config = dict(
    d_model=384,
    n_head=3,
    head_dim=64,
    d_mlp=1920,
    norm_eps=1e-06,
    rope_base=10000.0,
    rope_fraction=1.0,
    attn_scale=0.125,
    parallel_block=False,
    init='normal',
    beta2=0.95,
    lr_head=0.00819,
    seq_len=1024,
    train_tokens=626300000,
    dataset='wikipedia_en',
)
Each number is 500 + 40 x the weight over its row's rms, rounded and kept within 0 to 999. Layers, rows and columns count from 0. Numbers have three digits each. The size before them is the row's rms in percent of the matrix's.

# up: layer 5 MLP up, 1920x384, rms 0.179, rows 716-747, columns 288-383
# down: layer 5 MLP down (transposed), 1920x384, rms 0.188, rows 716-747, columns 288-383
up716 101:586520433499421528486499500479489477523546531418538561512475579498490532512522510486519501525491494449420550544446473538483531488503467504444497624579534469431565495445500508562463554531483458508507544503491462515518510558544459503461485536459534496514530530507508571537565549471476521547
down716 096:491465489573515421533483412503521537595503500453440501499489576454453516505515488466514538498470550547470512516504526486493505556434504511566491523529500538544535532383486476519399445537549545545463452517518441546503548449540556495444455419567512439440522519490455411498457465478606558453
up717 113:550522513496555523484440503407549485492544466446511507456522453414570541485506446498464452459515522529505533513577533421461505460491500449417560452430488462466486555501464488567469531516532479477487553474484518535404493507533561478495555531457558510458501543509446551449466526463503475470
down717 113:469512617487477508500498438424553519539519518629494461506449464468517492461488494530516525453556464486468512405476510499505454557578467514539599465478472509492500551499469555564494525500497503505484554451545528455490524523522542440532521547463561485514508532517408491490520514495478492459
up718 102:509477570451495533524621532452508561509453478578556479545504492462522589478510551542498544456575464500512524533517488483490534411408487500522436533508450472454469564477431573466528495461494454422560518508518517441453530477484496517516501414523521524530506511424497501554440487540512483522
down718 106:414460450507539507533591494513475482522445513504519563574551536574471556523452480543574518486452476458498439461529526531471539539468471578503504485573473472541565481515480452511531483504519459548507467410465505425508527499511494456560505507557467489489509489512522445499569448472574560443
up719 094:492510498553463580454419488505508372459496498496557504516526569526504471398522476466474459585484503500504408453535515469541542466491496504456528477503522508477537384455513553462517490531493531532498531523423552519536496458468488495491443481527518512597552455600516541512510490522411527466
down719 095:554450500478458483433475547527470510460492492505578505485450471476437554500530513510501508507509492466466503575432541588525505529517541556521434517502514523565487507513498498504515528503539463492497438519548519483517595482505451552567498553587478521429525486534537543489590571494528499579
up720 106:464483499505549548507516530525503532557493503501446555499458466484426524490552479500520428481562492565530495518491604559524477533459452430456594525444442563421521543472533560450391518546493542506500487447448500550518467524453525473453513447537468553536485545507434546512541486505522528471
down720 113:496497488534519499499453555567484537531432505495477485572454512540536530495518487484546475529530532420500539486506516523527478491491537465524539519501521487536504499501529519515510467487503525532463532497561462472492603574506462480488531445482517494499499525505441496451475513485521468480
up721 101:564544527479476473472412486489495541516501448543523555525519565494497556477512478539490507500486480553504497515427520486516530492516522511529483446540434555600529485531490521538507492421439508615458487513499486516476429468516410515447458522483480459564514512554442518539546458501486529511
down721 106:480506425494449514430538521526477542513554525492452549556473418478444520563458500517499520427553447487440515437515500515467501527452511494541579457490509512459516516514472502582473472422511581508477381449510456539556506469459434482586579428531484545504586542492528478483497491520511547527
up722 103:447428536529498558563552477525450482503572473478492476480433487569492468514519466504487534488502485501485524488492456483497485484554506504490453500450462524486505436517501464524511516464541511516461538473447492587540522533482448547518507434514441439421557400476519422486527447527493515506
down722 100:478483466423443514483502507490470555491476519496497499469497486484473478505449479497571438433553460506524518514419483478476471590467449443484538560493454508482432466525496506558445563572536520413581479504474468533481559537515424487477505518466544528420533443478569479487449448463502503458
up723 092:485408535435445480526515608507524486592493530474503510550522503506479459429491471483561470434532418567574449496511540599451515538459456527535595459473462479498542474544516458506404544452527508450595517464498545482549537560544530487495569476505463505462433514516529419561539488515501537393
down723 098:472511540475594440569471536484487535438507475461477503460547547505487530529514529509556534486502526566489517482514483534470567536508513480497470508508558510533593510483493496485544421542428418521459545491513502519586512503505459491506523513473509448488510497468516551465460474457575499452
up724 096:501483515504485446510509449482452539540459532482633454447505527450479576470509572562506534503451486513497539518449504473507513481489465516526485508469476476453504437461526527485516501473462519541488508516451450493510473500516508555452527482498438496449511478532537443428453444505463535404
down724 099:546524517588462541513509555554519480495523497523539534505604471504533402559508479425508484475535486466558545498497467426516558433506537494557580526494483541501484501467508555528552514507476529491535524505478485582489495497489493440505535491587536540485478489549467489486524513525549489464
up725 096:459570475512509540554567449589504487495595461520447491524422387524537523561532508438493523517476552585520529479511487531483575504463523514528464427506385473525475422565497515550547546615493510513537521459536451513451454423502520483483541488508473501521531424493475462573539466526442455526
down725 108:466386475492466487553470522541536513474412483488539464549458444532491439476500496481524480539470485547458430489515520512492515472450447576537536444447508506493493486585551472472602472488505500503465435501546520405493510554498465553505434483551489413514455497496507512514473449516416523450
up726 094:523524484440524479521523544476515541534556557510531483521469513511526478493504451574547537506548518467512606525471478449551462497511441506575499529444481459475511538505506499530513483452434416505474413519428427553480589519436505514439432466508379501504523544388549501521560587466453489465
down726 097:436450463520493553506479520467490524513498523542394566485556470521496487527454505532488481476429480507469414466505503559471518492522476517480506439510484515475570506523508526507517522489508503514533494463508484472518484470570483563520516475448498445509514456452406476480464501482493502564
up727 098:534506538483510472544393514494536482458547490562496454485519539467565513571532506511502477436548536478547426520453494536423484517505498528546535542495556520515553488504627503465524477461463431469513501500420503518478497472418514572531583508517464430478470478417483444509455483481461452486
down727 098:563507524499565490569559496521500526501534509515488472457473513494469485455507510524529463528471495509497508460385480538513480515582467492532562538426481475491554587502433496523577433516436481483472519485556465532548517485526539473504469446518448513525466522497519449440496465545490434539
up728 101:470401520492475499544568437471472480557529496461509505507505481529550466470487538501485471500446519476457516462534470481535497535457494507509437561470555514457511441513482541526424512515505481426469571517538576529475499533542455468528457496568442512455490472439467519528554533509513421527
down728 094:576459491524513537580510508504501431498450552407483512445501514489559509508455461498431431487513458462530458437527497497518439468554489536543529509526538494543482474542480516466530566438571534438499460523459497419570529499517561555527486513509471539473534486501571482498469445502594503505
up729 098:495499553483528534522483495492519614507516482491494423501527513598511492419546483541486478483478516526537542482479418521563547480515427427610549509474492436477449518438448454545460500531557494486577540478558445411446497471472412549488521471545416525493486504517596468504502509546526444481
down729 102:451478531436450482541505514531497545497497555487449536492458460486487485412493551492459479515454548530505466494465522527503581518513450444557464436567521463452474570520470489465553427448534482564474515513486488423418474511500521484438530498619529473543583526452562468430520530439523540427
up730 108:454451439537484465498508511512578522463469483499536474498553513493495494512489518441463519470508480477558533438520453471485488474461481594519506496476525471524531405406470494498503544468571500513542461526482460507511587537557443542533501488491490527551477445494524521443546490504501533473
down730 110:463555516494547563544553540475485455527492530478460552442548431493425459463510452536460493511547555507510521522453618449550483486526519463488469438506497521498485577520497553466515450527482448491486517476530458474483406484483528415495468501516495417472478523508509496468373563482470485564
up731 111:566550547494544471478438503552524464508500499563495467479535456500512568447505532478482520474491546533523476480467503472430521433484485520588477538515445528517537469495506409607483540520550422446458521510450488511558530490494524518507552481555493450488472444482461526516496432462492505547
down731 093:523503444508574560511492484470553482505493522445517545501473515505553463480484492482497484412532512542477486512496487456561543435494495448567459440563418508455455478548489486611503576402498517433494466485488487521588456417513519411494566475518530523482550505503468470552444503483517507526
up732 090:529428497559414596430553475436409477494471509529471512490471501498596536484464499499478508512553476448542519515463490472505448558539542446448549511465422546405529476497543552456576538556552478529535462510496443492506513574476516439538512624482502545470533485555456477508477505490556483468
down732 099:539464470445543467519514522544524536505426504529553477480491549454490512544565529532559522540505446528562571454469380512456503544489535522531457513447411463446508458471548507433539524420451512517479510515541512574523551551500505579497529360486496402566548566528437539454547520532513442468
up733 097:480492467535507511448514555519529510539478539539492457525468499367456571493446442465555551504503487521529511516417488456477431467462502519506485516488537505512573534430567455523502537496492562429456511452440387456395519491575483559506423483475474596446494548520499543495550460537482461452
down733 103:535481483544554533436564469530471502491515554555439547483458512416530473458478392457491482477518462517506483537512457441536457478443552533465485446508457447512542520486497490562464457464513491498497516499464574549495472554461533466510510491469503510480520470547520481516531518553520503473
up734 104:555462492373506501435518561593423518455466509426532484498527555569554497514564465466485567438500463584482532468434506497556518503502499532433523443484432467583508476448468526495484457511470511563483532478479539438540486480485478511512574529493530423453502495438534528477512527513552545520
down734 107:552499506479404552485479469548617490488498564541520560528507548464570547523467531523507527429537500506479476389441509521522486575545474579480473448526527527475507549501449498504440460455434528514527537442468549486465458506572502469478433505481530489541506563562496570533449532477475508479
up735 095:580518492518443570543430505503517432533510499442509497501430533509415537502506554594477519483543505471482493450518583492475497537496546470496509494499456507491420467488521547474439484528466474553453513458482527485561572564518493557482500506396530537521477475507463485497459460561522501512
down735 092:464545530434518529532551512475506494522507487513524483533498555455507463431541431546605556485484481497462442583495490533461590555524393396420455518499493457405499487527492440595467492492569470473546483454516539484478529463447539530484479517494542436499547504461492552467516551544516472492
up736 103:499517506498505487550492494464455479472465516533500529511551583502481549448505549505540468516465458493477492542498474457496450499485482469532516527544486492572450566544443477477451514574525492486468456462493458471507531536467456493468610537481439496511549575472442532524456591526595549446
down736 107:486502500591477475530505515468482516492512506464497422549530570445506505524489498477465458503477405521526502589474468440550518464452541491561394516503523553508470532580486467493502492513474487539413538461486533448480501495526438494539552574448479534547551481525568425490487579489498464453
up737 101:502527462518499534495534498500420519538552522529526463476495482551517498511504495497516468434438438565498594475422501542479502480451568483528547515564544485474530453516490547469534534520569511513494478518521528491504516510480537482559586491483554507494501463484490557477471484534464504511
down737 114:482504472502562487425565463485424476503520560577450468531512468504511487525523542477523456484509500542528541537451425459511498497500446493489537501491536395534531446611479456540525525548471521419531511537484495499565444496478526483551506475424541508486485527578491536495493418492542479449
up738 098:556520483481541479486516555504452486492512494494516548429502536550513490562459513467426492511504471512449470442483513518476522470534461480508567559505524472484541472541541546527500524490521496433512461476488517508431528482454532538465479529512557536435471446429504514509463524450540512532
down738 096:500519446527529492548478498493479525428499482525577529415473462482531585490494535453599542538499511510478434474532494506525474527470478588548441578472539568504428497480465464526425454428513537453540541460564463523542456467529555521517468489504496465527492495510510461484502487561488532506
up739 101:474506597458583479448526484487489527450512520529572473489423548589536512456535464514498455526545501447527501558574497461485505412558495451385495528431434552445462464546473483512499523554467513467562514474519473546488457414479493559532561499478546463446499476543515517505417502550422451512
down739 093:437430515497469502511495530468491464537539482524527516518498511550505471484559510579482485423487515462487450460556527559529426450535476499550488463525448552536486450468432493541466488498479455444474452415530515482459522534591612491485541462456551499481479555498504567525487479555543498519
up740 102:486591447522502470526538430531401462505553449464485514495477428567520521489442489523521469493493515530459480503525438484584406466474487506496531409491591459503521509488490464522484490516545437545539530559537552555485472475511516491473456451455425492503482514389493439449548508453441391546
down740 099:563529531565423506465521511524518517480507419442480478506484480532541539488522469591392500534444504523552489413549512441529485516446550515492509497566470519470506464519463532556506498453492473485470526563558528533492501547474468481493401469454499497484553468489545534509485475500542554516
up741 099:474583511558558531496509419520518508429514516416598496541564527497541484525496446544517481538447536530496536487468508507523456512482565471480554466558518498560528462496514480481497486502494489474426547423483548506512527480605504543483470523468538494484614457468492448536500495482482517516
down741 100:517492363523507480569454446472453520423474541519481458520533416580527570458482538473499443523400547557511428584486436433494504544528524464480502484508558492476509536470481506449525447491521491501465487499458488528421556479561496492488513507544480487532542490502508499579496580465475485521
up742 092:566427460485485467431466473553471551465485501482563517545428467531487546481539470493473536479478495537511555459516518511477549481492480462546491448528480541462582554478488494511516496488554497435524513518449468491534551457484503453530489462491537584528538466543461520496503418480561556425
down742 092:476465484444519487479477462491506517542496527516487558537519456516435439486524562440469559510538520544489453551479487445486468511522547482508536523522505477541495470505457500525502592470530433554478488502549471556466509461500417423468451535459467541467526479556492504496445564527567448443
up743 094:442510551519520523479517389482465502483505511493456501517529487531519482538496465499566505441529476489447526495503535517539481588447517557454633564517466487315514514452523552564496469523489547518490455524481541504584550490475551468520544475447517462486452536533547502534537476601541552451
down743 095:557511473510476523495412554507522444623395511546550503486492502546478492554532592437513539443451498516403525570542430492503516559505472442489546531560409584497516493502494520552483474568445484503547481545400537494538412455476480473484507476495547564488460571519493499500507519487551470480
up744 098:482508497472502549537509479467505548515549555464416477548469529462425493513469445460451467533471532533435541434491471508524497470524531502513521533440581384471491458538586461533462560484478498532483544555457527529486525444535525475470505487488452568441484559543581492498561547476483555519
down744 099:518478520549486441518551444538510477495416462525513536576506453467454521535494499527441500541466445502524477504500511424549506470552524488520474506514471582532503417503487505443555500583607506549485467488515505547520458519494516470476521497480547481518498406450559514529519434421511478542
up745 108:499495474534427544575471474494468507558566499488549506478537470476447501459501454480524551516606448519486553482517513508482489543458525448399458436510541632548550513522500509524593502567454469554522501499520543552555445496493439493419480455391442449492444471469529426461444447562524556487
down745 107:501557499552462522564482434504498541540554476506576493461489516534499474479602469494476472535544453468484544520523517587476477545462547521488500452529521527488480526550509555488524489558490449495511483493522482543531475490552532501476449455476476524572444540506526455429480487366493491472
up746 100:503570407390473543492537420495476495525485557491562546509472482498522517474497494560479548548574415541521473550516501488491411499492529464587505445545514476536524530524419497549450522430520532526462512526557578523482537491508461510532503522446529439482464503486515469533492429468474506524
down746 101:529553485526515435518516515466524493521458546464535455508532502495512495481449484456520491513548431557550523481474456589556528572521550456536453525569459444548511508441493489428558472429487528464410541600552441516433463553459481515480498508448543436574439530493511534560532470506542464498
up747 100:538430501526526491496444469490435480441561505522487502536540471472485527460416464469512503478500560507480539505498481482574559519507494502515475479516494532566492566467480558490433525486485563536473486523468503539497523475457487547498476495551471496485527491502528467590455498463472521476
down747 111:478510515467558462496533504440481509553486501547433578572488519459527501507472481460481510457523455438529538472460562518563565501532496518470473502437517544553463539553449434507509497491535482514500522469557554536482500505492496425505502498536458515540444495504458464531499501520493451484